config = dict(
    n_layer=8,
    d_model=320,
    n_head=8,
    n_kv_head=8,
    head_dim=32,
    d_mlp=1280,
    vocab_size=4096,
    activation='swiglu',
    norm='rmsnorm',
    norm_place='pre',
    norm_eps=1e-05,
    positions='rope',
    rope_base=500000.0,
    rope_fraction=0.25,
    qk_norm=False,
    attn_scale=0.177,
    bias='none',
    tie_embeddings=True,
    parallel_block=False,
    extras=['capped logits'],
    init='normal',
    init_std_qkv=0.04,
    init_std_o=0.0112,
    init_std_up=0.04,
    init_std_down=0.00499,
    optimizer='muon',
    lr=0.00992,
    lr_mult_o=3.0,
    beta1=0.95,
    lr_head=0.00972,
    warmup_steps=200,
    schedule='wsd',
    decay_fraction=1.0,
    decay_shape='sqrt',
    final_lr_fraction=0.0,
    batch_tokens=[32768, 65536, 131072],
    seq_len=384,
    doc_mask=True,
    train_tokens=804500000,
    steps=11399,
    dataset='wikipedia_en',
)
Each number is 128 + 24 x the weight over its row's rms, rounded and kept within 0 to 255. Layers, rows and columns count from 0. The size above them is the row's rms in percent of the matrix's.

# layer 2 MLP gate, 1280x320, rms 0.097, rows 999-1053, columns 160-199
size [ 96 116  94  86 107  87  95  98  93  76  82 100 108 111  91  93  83  99  97  83 110 109 118 109  99 117 105 106  93 113 101  74 107 103  94 148  94  95 107 102  99  82 100 102  85  89  77  82  49 119  98  98  98 102 100]
[[117 153 162 138 127 100 113 119 121 149  76 146 140 119 122 127 101 131 107  95 126  99 115 172 160 130 142 135 112  58 148 131 138 125 131 126 140 122 162 129]
 [ 67 142 123 152 106 139 135 121 113  96 103 146 159 147 150 125 108 121 140 136 141 151 113 141 104 147 116  92 183 137 150 126 118 151 154 132 129 138 115 143]
 [ 94 143 140 115 155 116 111 102 165 156 129 158 141  99  80 124 138 134 124  86 104  97  96 148 143 100 189  79 153  85 135 108 137 149 146 165 127 111 134 107]
 [117 103 102 126 116  76 100 129 145 128 140 151 131 156 137 153 130 118 136 109 173 155 143 145 118 136 138 151 119 169  90 121 126 133 148 124 173 115 124 124]
 [ 69 144 132 132  91 132 150 111 121 112 144 125 181 155 145 165 103 118 100 140 104 122 129 145 166 141 148 130 119 116 139 129 176 129 134  88 104 106 119  96]
 [149 110  99 138 150  85 128 117 125  98 114 144 148 103 119 115 138  99 138 130 147 117  94 130 111 136 160 111 131 145 145 145 187 121 111 121 105 122 105 151]
 [155 123 115 130 149 146 113 113 123 144 138 104 134 111 109  95 130 150 159 110 146 119 112 124 130 144 125 160 117 140 124  93 160 120 104 123 109  91 115 154]
 [ 73 133 174 131 126 133 159 143  89  82 114 142 135 111 109 166 115 139 137 126 104 123  95 161 133 102 143 118 121  83 136 151 128 147 107 151 136  98 132 114]
 [113 143 132 113  98 126 151 110  98 143 163 121 124 171  86 122 153 128 117 167 149 116 129 150 110 145  98 130 123 108 137 139 126 166  95  86 122 163 130 116]
 [ 97 136 119 108  90 121 133 100 110 117 111 141 135 169 116 147  93 157 123 148 138 131 172 138 146 112 116  92 145 113 119 164 133 137  93 111 117  98 113 105]
 [127 104 182 132 144  79 115 127 167 154 139 141 111 186 168 136  84 119 145 153 122 139 164  98 127 156 133 112  76 147 140 149 173 140 112 134 144 147 152 160]
 [184 180  95 175 100 101 131 111 118 158 152  97 146 134 159 149 115 154 116 118 149 169 144 123 111 122 151 150 113 185  85  94 118 136 143 139 125 158  70  96]
 [148 126 158 109 133 160 124 171 129 131 125 142 120  92 142  70 168  97 189 130 110  84 174  98 116 163 134 136 164 112 134 153 100 132 107 120 161 139 125 152]
 [ 94 113 146 113 113 147 131 105 135 132 105 135 145 110 124 117 139 119 146 118 132 124 124 118 144 130 141 110 161  63  96 109 157 113 107 134 124 162 148 121]
 [104 106 127 161 132 158  99 140 149 142 139 127 110 102 147 139 150 155 169 107 113 139 117 139 123 141  99  96 102 145 147 131  93 163 159 162 136 104 156 150]
 [151 153 153  92 140 104  77 118 100 156 132 135 181  94 130 108 168 139 117 125 161 171  94 131 135 126 136 117 132 114 128 134 151 124 102 161 142 107  98 177]
 [116 113 165 113 111 136  91 136 102 149 111 132 172 149 125 116 122 129 115 140 104 102 132 145 153 169 142 173 101  88 127 109 147 174 160 122 103 140  95 145]
 [160 136 130 112 151 106 149 115  97 144 118 157 116 109 134 136 141 101  75 110 135 100 107 152 138 124 131 160 144 119 154 137 127  71 116 135 159  92 122 117]
 [129 114 152 140 129 115 116 119 179 119  95 141 141 117 143 110  92 100 158  88 134 129 100  93 108 106 136 126 144 102 106 130 150 124 102 165 110 147  98 124]
 [136 117 118 144 148 129 135 108 172 114 111 138 131 126 133 135 134 104 116 181 111  97 130 131 115 119 109 177 113 148 115 100 144 129 153 131 145 127 118 145]
 [151 131 124 156 137 150 118 138 129 167 147 116 147 139 118  92 100 144 117 103 147 182 111 161 115 124 166  97 155 140  94  91 121 127 125 156 130 136 134 119]
 [100 117 146 143 129 101 138 124  94 149 139 119 128 112 142 139 147 140 140 154 133 137 110 142 131 177 144 141 146 160 117 110 131 130 168 136  97 141 139 152]
 [120 130 144  67 123 113 107 133 117 158 147 121 139 127 107  76 158 148  84 127 115 115  77 142 151 116 148 139 126 114 153 147 143 163 110 116 140 130 120 177]
 [ 84 157 128 115 163 128 132 124 139 126 104 132 142 153 151 108 123 134 139 101 113 120 145 138 116 106 137 120 143 127  98 154 124 148 157 108 139 140 155 136]
 [125 123 109 157 136 133 149 143 125 132  90 158 103 116 101  79  94 116 143 141 107 162 118 121 129 170 123 117 161 134 180 159 115 130 143 153  85  94 164 101]
 [129 120 134  84 120 110 134  99  98 121 122 148 128 179 131 148 124 160 171 151 160 148 121 127  92 108 154 149 137 111 114 114 153 155 161 112 150 125 165 133]
 [138 100 158 117 110 126 129 141 121 122  88 112 153 116 130 167 147 118  75 123 174 129 144 165 142  64 130 172 129 172 127 112 133 125  69  98 129 125  84 113]
 [119  96 136  79 110 206 151  98 153 124  92 151 140 147 164 139 120 164 127 142 124  89 129 124 135 125 139 133 114 131 107 131  87 149 155 127 103 106 109 110]
 [128  91 137 169 148 135  89  83 125 139 121 145 100  67 156 103 176 166 154 131 114 194 112 140 158 120 176 119 105  95 128  98 148 113 108 117 109 162 114 135]
 [ 93 110 172 139 167 122 174 154 166 106  93 129 156 143 159 123  68 127 137 151 187 155 131  76 145 143 170 126 146 114 165 141 143 129  79 152 107 129 122  78]
 [130 154 162 132 103 137  99 127 119 125  76 203 104 161 146 121 135 104 142 158 127 144 153 134 171 116 126 106 100  65 159 121  98  99 103 122 138  88 140 115]
 [ 92 138  98 108 136 153 130  95 108 121 144 128 140 109 141 151 131 124 129 109 107 109 136 137 103 152  88 113 141 138 102 137 113 154 161 125 126 128 153 138]
 [111 139 145  92 150 104 127 122 141 163  94 119 109 113 117 112 120 111 131 130  93 149 123 153 102 148 131 130 120 141 137 190 148 161 150 151 137  86 158 130]
 [126  78 113 127 132 117 113  99 114 149 142 143 121 174 115 130 128 137 138 150 124 110 130 129 173 146  87 131 105 140 112 138 154 118 131  79 125 147 195 125]
 [150 130 110 124 159 141 130 159 132 134 123 128 130 102 160 107 132 152 137 119  92 153 129 149 122 121 145 129 127 156 165 105 116 126 114 142 127 150 134 144]
 [124 175  86 192 145 115 137 136 103  88 105 116 126 136 138 117  89 138 144 154 141 141 110 170 130 113 113 115 112 128 148  85 152 119 122 149 149  90 109 145]
 [149 146 128 141 130 114 139 147  93  87 118 147 152 153 136 128 140 142  74 151 162  92  73 133 131  90 150 103 134 126  93 111 115 150 105 154 136 133 127 145]
 [134 122 121 107 101 149 122 101 187  95 146 123 160 130 136 155 147 144 146 105 123  83 137  93 152 109 142 110 106 114 157 124 110 117 104  99 149 113 131 165]
 [105 108 135 145 160 138 121 117 137 124  79 162 137 139 118 129 126 172 122 151 138 143 156 141 154 125 145 127  84 115 160 103 141 146 160 104 181 154 118 143]
 [147 123 128 130 112 166  97 120 132  83 110 119 146 132 174  96 115 107  92 175 149  99 109 117 113 105 149 122 118 106 132 120 154 103 119 133 149 150 123  81]
 [152 170 120 169  98 103 145 113 187 142 107 118 144 146 151 165 114 132 106 118 143 140 146  79  96 117 135 119 146 137  85 119 118 144 167 140 139 128 162 130]
 [163 108 171  93 122 151 137 114 129 103 127 121  82 168  96 110 136  83 131 121 148 115 112 151 167 107 133 135 138  95 155 145 141 164 131 118  94 124 118 105]
 [164 129 144  91 140 139 182  71 169 100 125 152 116 137 154 131 138 129 147 102 151  63 149  88 108 129 115 143 165 157 109  98 125 128 116 106 121 132 129  88]
 [133 145 135 130 112 139 147 171 144 103 137 158 111 107 108 108 157 143 150 138 132 186 130 126  95 141 154 111 132 112 125 149 126  82 132 116 127 110 164 128]
 [121 145 148 114 117 136 127 110 160 151 107 150 159 134 125 163 121 133 151 114 120 119 125 135 152 175 121 125 137 161 183 143  90 170 129 135 161 115 148 108]
 [163 149 119 173  88 119 154  95 148  91 125 120 147 155 158 167 111 158 145 138 127 101 115  90 146 107 161 136 130 108  90 113 105 172 132 158 139 140 129 154]
 [147 132 168 187 142 100  84 125 120 124 131 140 162 109 122 164 126 145 115 121 120 114 145 172 101 156 139 134  97 125 137 123 185 148 109 100 123 103 167 154]
 [152 123 129 183 151 146 134 115 157  90 160  97 150 112 100 104 127 127  91 157 132 154 115 135 149 119  77 108 113 135 117 125 152 143 124 122 101 149 151 143]
 [166 147 147 137 125 150 148 122 157 159  67 128  86 159 152 130 150  87 137 106 127  68 141 140  94 170 146 154 100 170 116 170 118 183 162 149 160 136 179 113]
 [152 117 104 180 130 148 112 154 128 131 131 149 116 119 121 138 146 127 132 104 109 154 112 164 146 100 128 134 139  95 108 110 100 113 116 145 113 130 106 107]
 [133  78 150 120 122 131 141 130 132  94 112 128 135 155 145 102 154 122 118 112 124 163 116 140 134  99 113 132 129 121 119 172 153 124 151 131 171 150 137  91]
 [169 153 119 142 110  93 106 105  83 125  65 143 118 142 178 104 107 130 126 146 134 137 173 183 145 132 119 108 142 142 148  86 107 128 128 137 139 117 132 110]
 [109 101 125 141 169  85  86 167 137 128 129 137 183 123  92 116  84 149 122 145 137 114  90 141 118 139 143 100 119  91 113 138 132 141 167  89 136 116 144 120]
 [ 96 109 130 176 135 135 161  97 138 125 148 121 142  92 113 132 131  70  93 156 177 128 182 114 117  91 158 115 134 148 165 116  44 107 147 174 156 133 194 140]
 [166 169 113  99  92 131 139 136 153 165 115 142 116 106 140 127 141 127 133 106 164  77 109 177 138 117 140 137 124 131 106 179 126 118 144 130 122 117 114  89]]
# layer 2 MLP up, 1280x320, rms 0.0994, rows 999-1052, columns 160-199
size [ 98 121  92  87 112  89 106 103  98  74  81 104 110 116  95  97  87  96 102  82 129 100 125 113 106 118 108 105  95 100 101  75 118  99  96 102  94  95 109  99  98  82  92  98  86  96  83  93  50 126  92  99 103 100]
[[162 137 106 100 139 127 119 140 119 118 167 136  90 143 174 147 143 117  94 116 165 134 137  94 135 109  99 143 106 128 115 112 154 104 129  86  74  87 135 112]
 [170 150 127 117 106 131 147 148 138 117 109 149  71 142 149 153 116 107 142 182 152  94 164 144 158 133 108 132 110 120 141  97  83  83 136 165 111 137 127  87]
 [112 137 131  97  97 120 154 134 111 127 105  88 145 184 161 123 119  99 133 143 149 124 165 125 143 133 107 169 112 166 172 126 124 140 116 119 102 133 138 120]
 [ 99 129 127  77 150  97 140 126 116 104  83 156 152 121  95 120 168 142 159 136 114 124 159 156 116 105 121 118 148  95 130 127  84 154  97 106  99 142 119 144]
 [141  83 160 124 115 130 163 136 141 133 151 118 164 170  85 116 129  75 101 135 151 135 123 142 113 163  75  85 126 136  99 174 106 119 160 121 110 165 150 149]
 [110 108 141 153 101  60 106 156 134 138 135 130  97 107 154 146 170 122 115 133 125 114 115 135 106 169 159 110 101 163 141 146 135 100 104 137 120 168  79 193]
 [ 92 140 159 147  90 155 169 137 122 132 122 161 165 101 137 131 105  89  86 132  83 127 163 132 160  96 133 122 134 144 152 151 132 112 148 155 135 167  85 132]
 [123 126 159 109 103 126 138 101 131 171 113 129 111 147 117 109 132 144  88 109 163 122 121  92 126 178 111 169 131 145 129 105 113 131 130 138 149 132 116 125]
 [136  88  91 139 175 156 169 134 153 151 127 132 151 124 145 136 122  69 112 106 112 121 107 162 168  85 129 120 122 101 158 125 133 110  84 151 162 121 164 143]
 [133 100 140 139 149  95 161 157 123 123 152 135 132 105 130 118 164 114 155 113 102 117 119 130 100 139 126 154 126 127 110 114 165 129 117 143 130 146 152 155]
 [ 90 142 113 122 130 118 114 165 138 140 101  93 142 118 130 142 146 127  83 119 112 128  59 194 125 126 129 117 140 127 105 116 145  95 135 129 101 129 176 108]
 [119 104 120  76 136 114 113  94 140  83 122 149 126 112 112 107 136 127 155  97 127 106 128 176 130  91 150 127 165  77 102 120 114 144 110 158 104 147 170 111]
 [134 113 101 125 181 153 148 159 156 124 141 149 100 140 163 134  83 141 135 145 141 137 128  90 112 129 105 131 104 147 126 133  99 146  79  97 120 119 118 108]
 [ 99 108 128 156 110 172 137 152 131 111 125 141 145 111 121 168 106 135 143 162 182 110 153 126 127 127 139  75 160 129 129 137 154 123 135 121 125 138 174 104]
 [107 105 147 154 123 171 119 146 132 138 115 115 122 148 139 132 137 149 139 103 117 145 105 153  88 154 117 155 116 125 131 142 129 144 136 179 122 111 107 105]
 [128 141 169 146 160 172 136 118 153 125 154 140  77 108 155 137 134 112 144 102 112 143 111  89 113 171 103 174 149 119 102  99  76 150 167  94 170 105 131 153]
 [ 95  87 127 109  90 165 117  94 109 133 105 147 123 143 151 115 111 106 111 149  98 101 128 116 159 140 128 156 130 139 127 138 134 147 130 160 104 137 129 117]
 [136  98 107 167 139 114  93 156 145 118 142 192 136 134 123 128 113 134 156 119 177 153  97 159 147 117 136 147 114 154 136 124 132 170 133 128 127 141 170 152]
 [159  96 139 143 118 137  51 133 181 119 104 132 122 104 124 133 126 126 124 122 121 143 143  63 148 115 138  92 131 129 138 112 169 128 161 125  98 170 165 109]
 [111  99 179 101 137 102 166 126 117 123 112 114 137 164 141 119 110 114 119 214 130 117 139 134 145 139 121 144 128 122 142 125 156 114 153 142 136 106 109  94]
 [122 106 165 129 148 127 147  85 146  73 107 124 128 163 140 158 147 124 132 146 119 126 126 161 112 153 144 156 142 137 132 142 176 116 120 105 120 114  97  99]
 [142 118 121  96 130 106  98  87 126 115 111 150 152 143 124 130 118  97 137  96 165 165 123  93  75  89 135  89 137 106 143 123 123 129 160 122 126 104 125 104]
 [143 128 138 142 150 100 150 119 122 104 163 116 103 119 112 123 127 112 122 134 174 150 101  89 110 133 171 154 128 105  99 131 156 198 129 129 130 155 123 121]
 [118 137 132 142 110 150 140 146 131 111 114 138 147 113 133 145 126 139 141 126 121 130 141 131 158 114  80  94 155  97 125  84 149 136 157 126 102 113 126  74]
 [112 155 128 104 123 132 130 120 155 156 164 130 142  86 125 119 169 135  81 136 133 107 157 156 118 114 153 170 102 123 101 162 165 115 123 145 142 151 143 104]
 [104 128 121  86 134 126 137 140  66 153  86 169 104 150 123 152 155 202 144 170 139 130 111 126 152 124 161 133 133 135  97 147 134 129 136 111 143 108 166 128]
 [ 82 117 119 155 159 135 119 150 154 108 106 150 122 130 161 151 136 120  96 126 140  99 171 136 130 139 144 162 145 109  94 127 123 138 143 103 102 133 105 119]
 [111 162 117 108 145  89 115 116 102 147 132 160 118 109 106 146 144 128 187 144 111 114 119 124 136 129 139 122  85 135  80  96 138 157 121 122 141 139  75 113]
 [108  94 103 165 148  96  98 111 116 115 137 122 121 139  80 184  93 138 144 173 130 145 119 119 121 125 154 138 123 139 138 146 132 108 115 143  87 149 154 162]
 [112 118  97 113 174 109 136 129 145  56 104 155 155 110 146 137 103 115 106 177 139 136 110  97 112 126 145 137 156 164 134 124 120 191 116 134 135 114 117 146]
 [123 102 133 163 123 144 128 163 122 171 132 162 125 109 165 138 108 110 118 120 125 156 144 148 132  87 127 118 137 129 110 161  95 159  97 132 140  94 107 164]
 [117 122 106 123 154 147 149 116 126 120  85 140 120  79 105 120 152  95  96 127 135 140 141 127 129 185  94  59 171 157 129 142 125 108 157 121 133  98 161 166]
 [134 112 145  90 115 133 104  99 107 186 122 127 116  96 136 107 116 100  87 100 110 139 149 152 118 171  92 136 105 139 124 166 184 121 173 122 119  98 143 109]
 [143 130 150 145 134  87 117 111 146 126 101 126 148 159 161 140 130 130 130 102 135  95 153  90 146 128 126  97 100 101 136 112 127 132 167 123 158 123 145 122]
 [101 140 122 126 134 115 133 120 162 122 179 107 120 143 123 159 142 120 124 138 157 115 156 115 199 118 119 132 166  93  92 118 143 107 113 155  80 121 129 118]
 [142 135 152 128 112 116 159 161 106 138 145 127 114 119  88 123 110 130 143 157 162 168 151 153 123 141 129 123 162 158 133  98 146 108 117 130 156  57  77 117]
 [131 119 150 104 107  92  80  71 169 176 125 148  81 128 123 135 128 138 170 154 109 152 161  89 135 156 101 154 117 104 128 155 133 125 155  92 108 124 154 131]
 [123 138  75 102 124 135 108 147 115 142 123 121 167 164 128 127 144 141  91  96 138  92  95  87 126 155 123 176 105 114 145 111 160 141  96  96 114 137 159 121]
 [110 106 115 104 147  92 107 115 128 115 145  95 122 141  97 110  98 117  86  69 155 159 176 145 156 108 129 148 150 153 136  92 130 140 124 104 138  93  86 149]
 [127  97 143 143 172 103 130 116 125  79  91 101 167 110 143 135 153 112 100 146 132  84 102 127  97  90 141 125 141 110 125 136 115  82 141  75 131 101 130 120]
 [148 166 122 114  62 140 128 129 136 131 101 134 150 132 123 130 151 103 127 134 161 141  94 158 134 100 171  90 130 135 164 103 142  98 180 121 112 118 113 124]
 [171 121 153 118 131 148 153 124 127 108 111 137  70 138 134 123 163 107 129 137 112 118 144 111 141 100 152 118 146  98 127 110 127 174 159  84  58 132 149 122]
 [122 129 151 132 150 119  97 161 107 168 123 131 115 173  80  87 103 100  98 170  84 163 115 178 170 112 127 145 111 114 127 126 169 149 107 146 123  97 127 159]
 [142 110  71 123 132 140 139 118  79  82  99  97 135 109  94 123 130 111 154 117 138  95 122 166 140 134 132 134 133 152 127  78  99 103  92 106 118 129 149 128]
 [106 131  82  95 124 127 131 108 170 114 137 123 145  92 118 155 110 200 171 132 118 109  87 117 142 167 152 144 104 146 137 170  78 134 104  97 141 126 122 101]
 [110 127  90 160 184 113 125 121 123 143 116 116 131 130 136 124  90 114 109 164 137 101  85 121 123 128 107 109 128 147 176 102 201 126 127 171 144 135 137 157]
 [143 117 138 108 140 151 160 132 149 146 136 125 126 138 200 118 141 141 130 168  84 131 123  78 130 108 132 132 120 175 115 145  93 114 131 145 107 165 129  93]
 [127 113 159 140 103 121 148 135 172  94 143 101 122 128  79 108 130 118  94  98 147 124 134 143 134 137  98  93 157 129 127 147  91 129 159 146 108 168 175 122]
 [155 103 129 143 137 123 132 147 146 139 104 130 134 144  90 159 164 115 147  91 128 167  99 113 112 121  83 122 173 183 117 136 139 181  92 152 120 102  88 148]
 [142 112 103 118 113 106 110 159 102 113  87 144  89 118 159  97 153 127 154 115 118 118 137 113 140 132 126 133 112 162 133 115  98  89 126 108 139 126 106  98]
 [149 130 131 138 121 127 132 146 101 146 109 122 143 150 126 126 144  93 133 141 132 118 134 163 138 117  99 117 115 122 143 101 117 136 108 158 138 130 118 128]
 [102 141 161 152 117  97 153 114 133 148 141 115 132 110 132 155 111 143 119 130 115 106 153 162 109 133 106 122 124 114 141 128 137 134 138 105 114  87 139 163]
 [ 82 101  83 147 156 119 149 177 108 116 153 111 133 100 112 111 149 150 139 121 155 110 120 142 146 160  99 147 120 135  84 132 126 103 119  97 117 122 131 154]
 [127 146 136 104 134 136 114  99 120 107 140 162 115 141 145 140 155 127 137  89  93 107 139  97  91 141 153 132 109 102 162 113 113 118 175 130  88 162 131 156]]
# layer 2 MLP down (transposed), 1280x320, rms 0.0236, rows 999-1052, columns 160-199
size [ 98 121  96  79 101  88 111 101  91  82  75 101 106 110  93  89  88 114 106  79 118 109 103 110  97 120 102 103  89 106  97  70 103  99  97 153  94 104 110 108  97  80 109 110 104  83  75  99  58 119  92  94 107  90]
[[130 116 104 105 125 124  96 152 113 134 122 155  77 146 115 132  91 130  92  99 136 119  67  83 129 111 131 137 133  95 157 175 122 111 111 171 104 115 156 102]
 [109 149 120 110 135 183 154 136 110 116 159 164 139 137 113 111 167 148 101 139 151 136 176 138 142 136 133 116 121 132 123 144 165 134 127  94 115 103 118 154]
 [138 130 122  99  73 154 127 149 169 112 116 112 117 132 136 124 109 165 149 134 162  84 143 104 110 144 136 114 156 112 133 159 166 145 102 105 144 128 125  96]
 [150 142  77 133 121 150 137 134 110 118 115 109 167 111 126 119 131 101 148 176 141 124  97 161  87 169 133 107 142 107  97 140 141 135 126 136 129 138 146 146]
 [124 140 130 144 172 141 134 158 123 106 104  96  76 153 122 130 125 137 125 138 169 153 131 137 110 113 120 131 157  99 114 133 141  79 129 120 138 114 155 113]
 [131 146 136 120 173 114 139 115 111 130 154 118 128 137  96 204 144  87 113 107 157 141  89 113  90 143 143 159 132 120 111 123 138  94 125 123 105 140 141 163]
 [122 125 153 109 104 136 163 116 112 121 147 129 157 121 148 163 105  75 161 118 115 143 111 125 111  99 120 115 142 117 157 110 136 133 135 137  93 144 108 139]
 [136 141  89 108 110 113 113 131 129 104 164 135 116 116 117 153 108 159 113 116 127 103 114 159  78 133 138 117 118 127  43 112 167 131 141 111 122 120 104 126]
 [178  90  82  67 172  90 141 100 120 129 113 144 153 167 153  92  94 101  95  69 124 107 120 185 118  94 124 116 109  83 130 110 152 121 132 160 119 122 136 152]
 [129 140 128 135  95  82 174 160 127 155 140 111 114  81 131 146 149 135 106 143 123 134 169 105 132 115 141 122 146 124 111 145 154 105 139 161  98 134 149 158]
 [129  88 164  56 125  87 125 144 135 132 110  83 132 120 112  84 125 115 135 103  90 104 114 109 109 123 123 152 131 108 150 111 112 173  83 137 124 138 181 111]
 [143 188  98 200 113 120 118 130  76 129 179 132 150 134 132 126 156 156 120 165 142 158 129  89 136 154 143 144 106 185 111 109 125 116 152 122 117 122 110 139]
 [ 69 128  65 165 139 136 162 159 159 119 138  93 139 127 116  95 124 142 127 146 136 130 133 151 125  84 136  93 139  70 103 140 120 128 121 135 147 152 123 107]
 [121 116 122 140  86 108 104  94 119 145 134 135 122 137 136 158 124 135 111 137 133 106 138 111 119 135 111 113  98  91 180 164 130 100 182 158 100 132  90  95]
 [113 100 135 133 152 149  96 152 122 102 112 116 110 138  90  98 153 132 131 107 138 112 120 133 123 164 148 116  95 130 141 172 107 120  74 119 131 112 125 133]
 [116 114 146 150 134 126 108 142 162 128  73 117 103 157 164 120 115 129 132 117 121 104 106 138 169 131 150  87 150 152 143 106 116 144 161 139  97 142 161 195]
 [142 117 149 151 108 162 119 141  95 175 119 195 142 150 142 100 130 143 145 159 142 123 115 137 169 142 176 121 103 110 130  99 126 153 125 126 144 129 110 117]
 [125 126 139 145 118 104 119 119 138 128 113 133 155  96 117 138 100 153 153 103 161 115 141 131 161 109 100 138 144 154 116 181 170 143 132  97 147 117 194 106]
 [170 130 144  84 121  92  84 132 129 130 115 112 123  80  92 125 113 106  98 115 148 159 139  64 120 116 119 134 121 145 123 147 139  92 117 198 120 145 166 120]
 [155 116 128 118 148 121 120 143 135 160 131 102 142 181 142 121 133 114 138 156  95  86 126 133 131 148 155 148 113 125 103 144 142 141 137 132  86 172 128  93]
 [103 109 145 137 140  87 101 171  50 138 117 114 149 132 109 120 144 131 168 146 113 101 123 100 108  82 124 129 160 161 125 145 108  79 128 119 144 135 151 127]
 [139 153 136 114 114  95 150 113 130 136 158 124 122 140 100 145 103 125 148 117 129 133 156 128 103 143 108 109 111 153 153 154  89 111 101 152 151 129  99  76]
 [109 139 154  75 138  90 130 144  96 141  99 162 140 151 111 125 107 119 120 144 124  84 173 183 106 170 132 130 123 100 125 113 122 104 131  91 106 136 114 148]
 [125 125 120 101 164 137 113 116 153 120 107 141 119 119 113 103 112  91 170 137 122 150 129 109 112 104 133 137 132 109 114 135 147 134 133 155 120 143 176 105]
 [113 112  90 126 140  94 126 156 104 108 124 110 122 133 131 149 165 174 136 164 165 126 111 130 139 107 124 103 154 128 147 141 136 178 141 152 115 100 115 123]
 [116 144 137  92  80 135 126  89 108  83 125 170 131 184 142  99 189 140 126 121 169 142  79 142 115  77 162 114  99 150  97 155 101 109 118 160 148 119 124 157]
 [124 123  99  82 115 112 116 128  93 149 143 135 155 112 146 163 151 150 128 118 170 110 104 128 161 146 112 176 157 113 122 130 144  88 136 130 123 121 155 110]
 [160 144 118 104  91  96 131 150 129 116 130 152 120 156 112  93 117 146  82 135 112 132 125 166 124 164 132 167 118  53  73 138 133 155 105 111 102 145 118 140]
 [ 95 150 131 134 143 162 119 132  87 120 109  60 123 166  97 134  84 121 100 133 127 140 134 127 129 124 163 137 152 127 122 133  95 137 119 125 104 111 139 124]
 [160 118 109 109 151 108 128 129 168  94  83 133 164 136 146 136 132 121 100 116 153 104  99 118 115 131 132 144 171 158  99 134 139 144 140 152 114 122 146  81]
 [120 174 131 127 148 193 107 147 113  91 110 135 131 126 154 137 159 124 103  70 159 126 100 151 149 168 114 124 118 138 118 142 130 146 106  96 118 120 135 100]
 [122  78 191 154 135 149 111 143 150 147 126 127  96 129  84 133 133  96 127 147 146 135 153 116 110 131 170 118 111 139 117 153 117 162 101 110 112 104 112 128]
 [112 117 134 163 107 122 151 134 131 118 131 120 126 112 146 120 108 118  97 122 106 155 117 159 111 145  86 142 134 153 125 130 141 104 188 140 121 116 115 132]
 [108 139 157 130 143  72 145 139 111 136 124 134  88 124 165 137 101 118 128 128 117 126 100 171 148 151 115 128 137 132 127 116 107 146 107 112 123 114 132 109]
 [ 90 155  90 157 148 154  98  95 124 114 120 109  95 118 105 169 124 159 145 112 163 105 147 105 124 141 171 160 108 146 103 142 156 104 112 166 107 107 121 122]
 [106 135 137  84 133 141 127 111 154 159 106 127 115 108 108 137 120 133 143 120 121  83 145  97 108 142 137 127 150 167 115 178 127 133 104 107  98 156 166  94]
 [122 147 122 108 107 126  90  85 127 159 121 127  90 123 183 131 126 135 131 145 100 131 130 135 153 145 129 156 148 102 108 137 107 174 112 117 134 129 137 110]
 [143 136 107 120  84 143 126 124 128 111 153 122 151 133 137 143 117 119 143 161 169 128 121 103  96 121 108 136 165 130 104 127 135 138 108 102 129 141 138 193]
 [134 147 139 117 136 137 134  85 108 132 146  81 108 146 116 136 139 141 136 109 127 140 143  83 185 153 152 113 125 167 150  96 111 151 127 172 154 118 121 141]
 [151 117 158 126 158 109 132 150 135 140 138 132 135 152 103  93 115 151 123 153 101 137 105 129 118 147 130 114  98 156 146 106  97 111 114 138 111  82 200 132]
 [129 141 155 145  99 115 115 159 124 121  78 141 100 133 109 138  88 122 157 138 116 106 124  88 148 122 139 147 139 111 131 116 136 130 156 123 106  98 187 140]
 [148 146  80 175 135 101 132 116 114 150 116 108 155 115 168 154 146 119  93 163 175 160  85 147 141 139 114 146 156  94 147 149 128 149 102 122  95 102 108 143]
 [135 167 143 158 146 172 142 117 119 142 125 140  79 110 136 152 149 149  82 175 142 128 150 156 142 123 121 139 142 129 102 133 129 136 143 110 101 103  98 116]
 [114 103 120 142 143  88 141 177 116 100  99 131  83 137 137 131 159  99 124 126 168 115 185 122 132 161 155 169 120 143 129 113 109  90 142 127 105 166 122 111]
 [134 127 133 118 141 147 141 122 176 129  84  66 125 108 136 145  88 140 153 103 150 138  89 163 156 143 157 135 133 126 122 177 148 127 135 106 137 151 146 149]
 [150 136 127 145 166 132 135 112 131 131 120 136  63 102 133 132 168 178 184  92  97 155 104 134  86 119 119 150 162 121 121 152 133 147 137  97 147 157 115 122]
 [138 101 118 149 128  77  93 132 111 117  98 164 142  70  84 184 108 161 118 108 151 128 149 149 135 175 108 141  85  96 154 117 152 110 146 105 137 132 100 142]
 [149 126 109 122 122 142 145 186 125 107 138 130  97 175  85 103 154 121  78 138 160 173 134 107 118 139 120  92 117 105 109 101 114 125 127 147 114 107 146 105]
 [163  93 156 163 148 119 139 129 140 110 103 170  93 134  81 161 154 138 161 106 137 113 105  85  88 156 132 125 115 147 125 122 103 158 133 163 135 112 120 136]
 [129 122 156  98 133 150 118 137 159 123  88 118 142  87  83 124 103 116 129 134 105 103 141 141 119 117 155 167 142 141 121 128 142  92 103 137 140 100 133  96]
 [155 102 129 113 145 163 135 155 124 113 137 130 123 142  92 142 148 147 125 101 174 152 105 113 137 103 134 135 150 164  74 142 116 120 151  86 118 160 129  91]
 [ 89  97  88 147 126 163 173 146 121 111 126 148 126  93 176  83 143 120 125 145 117 171 120 139  92 144 130 134 178 125 129 155 171  61 168 111  87 103 131 166]
 [114 102 114 147 146 140 121 145 126 164 151  87  87 161  89 111 139 156 148 124 142 125  96 100 165  91 112 114 121 151 122 124 153 149 124 117  99 112 134 156]
 [116 123  81 113 101 103 136 166  89 113 118 135  94 164  94 116 105 157 165 148 124  95 100 155 128 170  88 137 159 157  88 127 111  93 178 126 150 124 135 155]]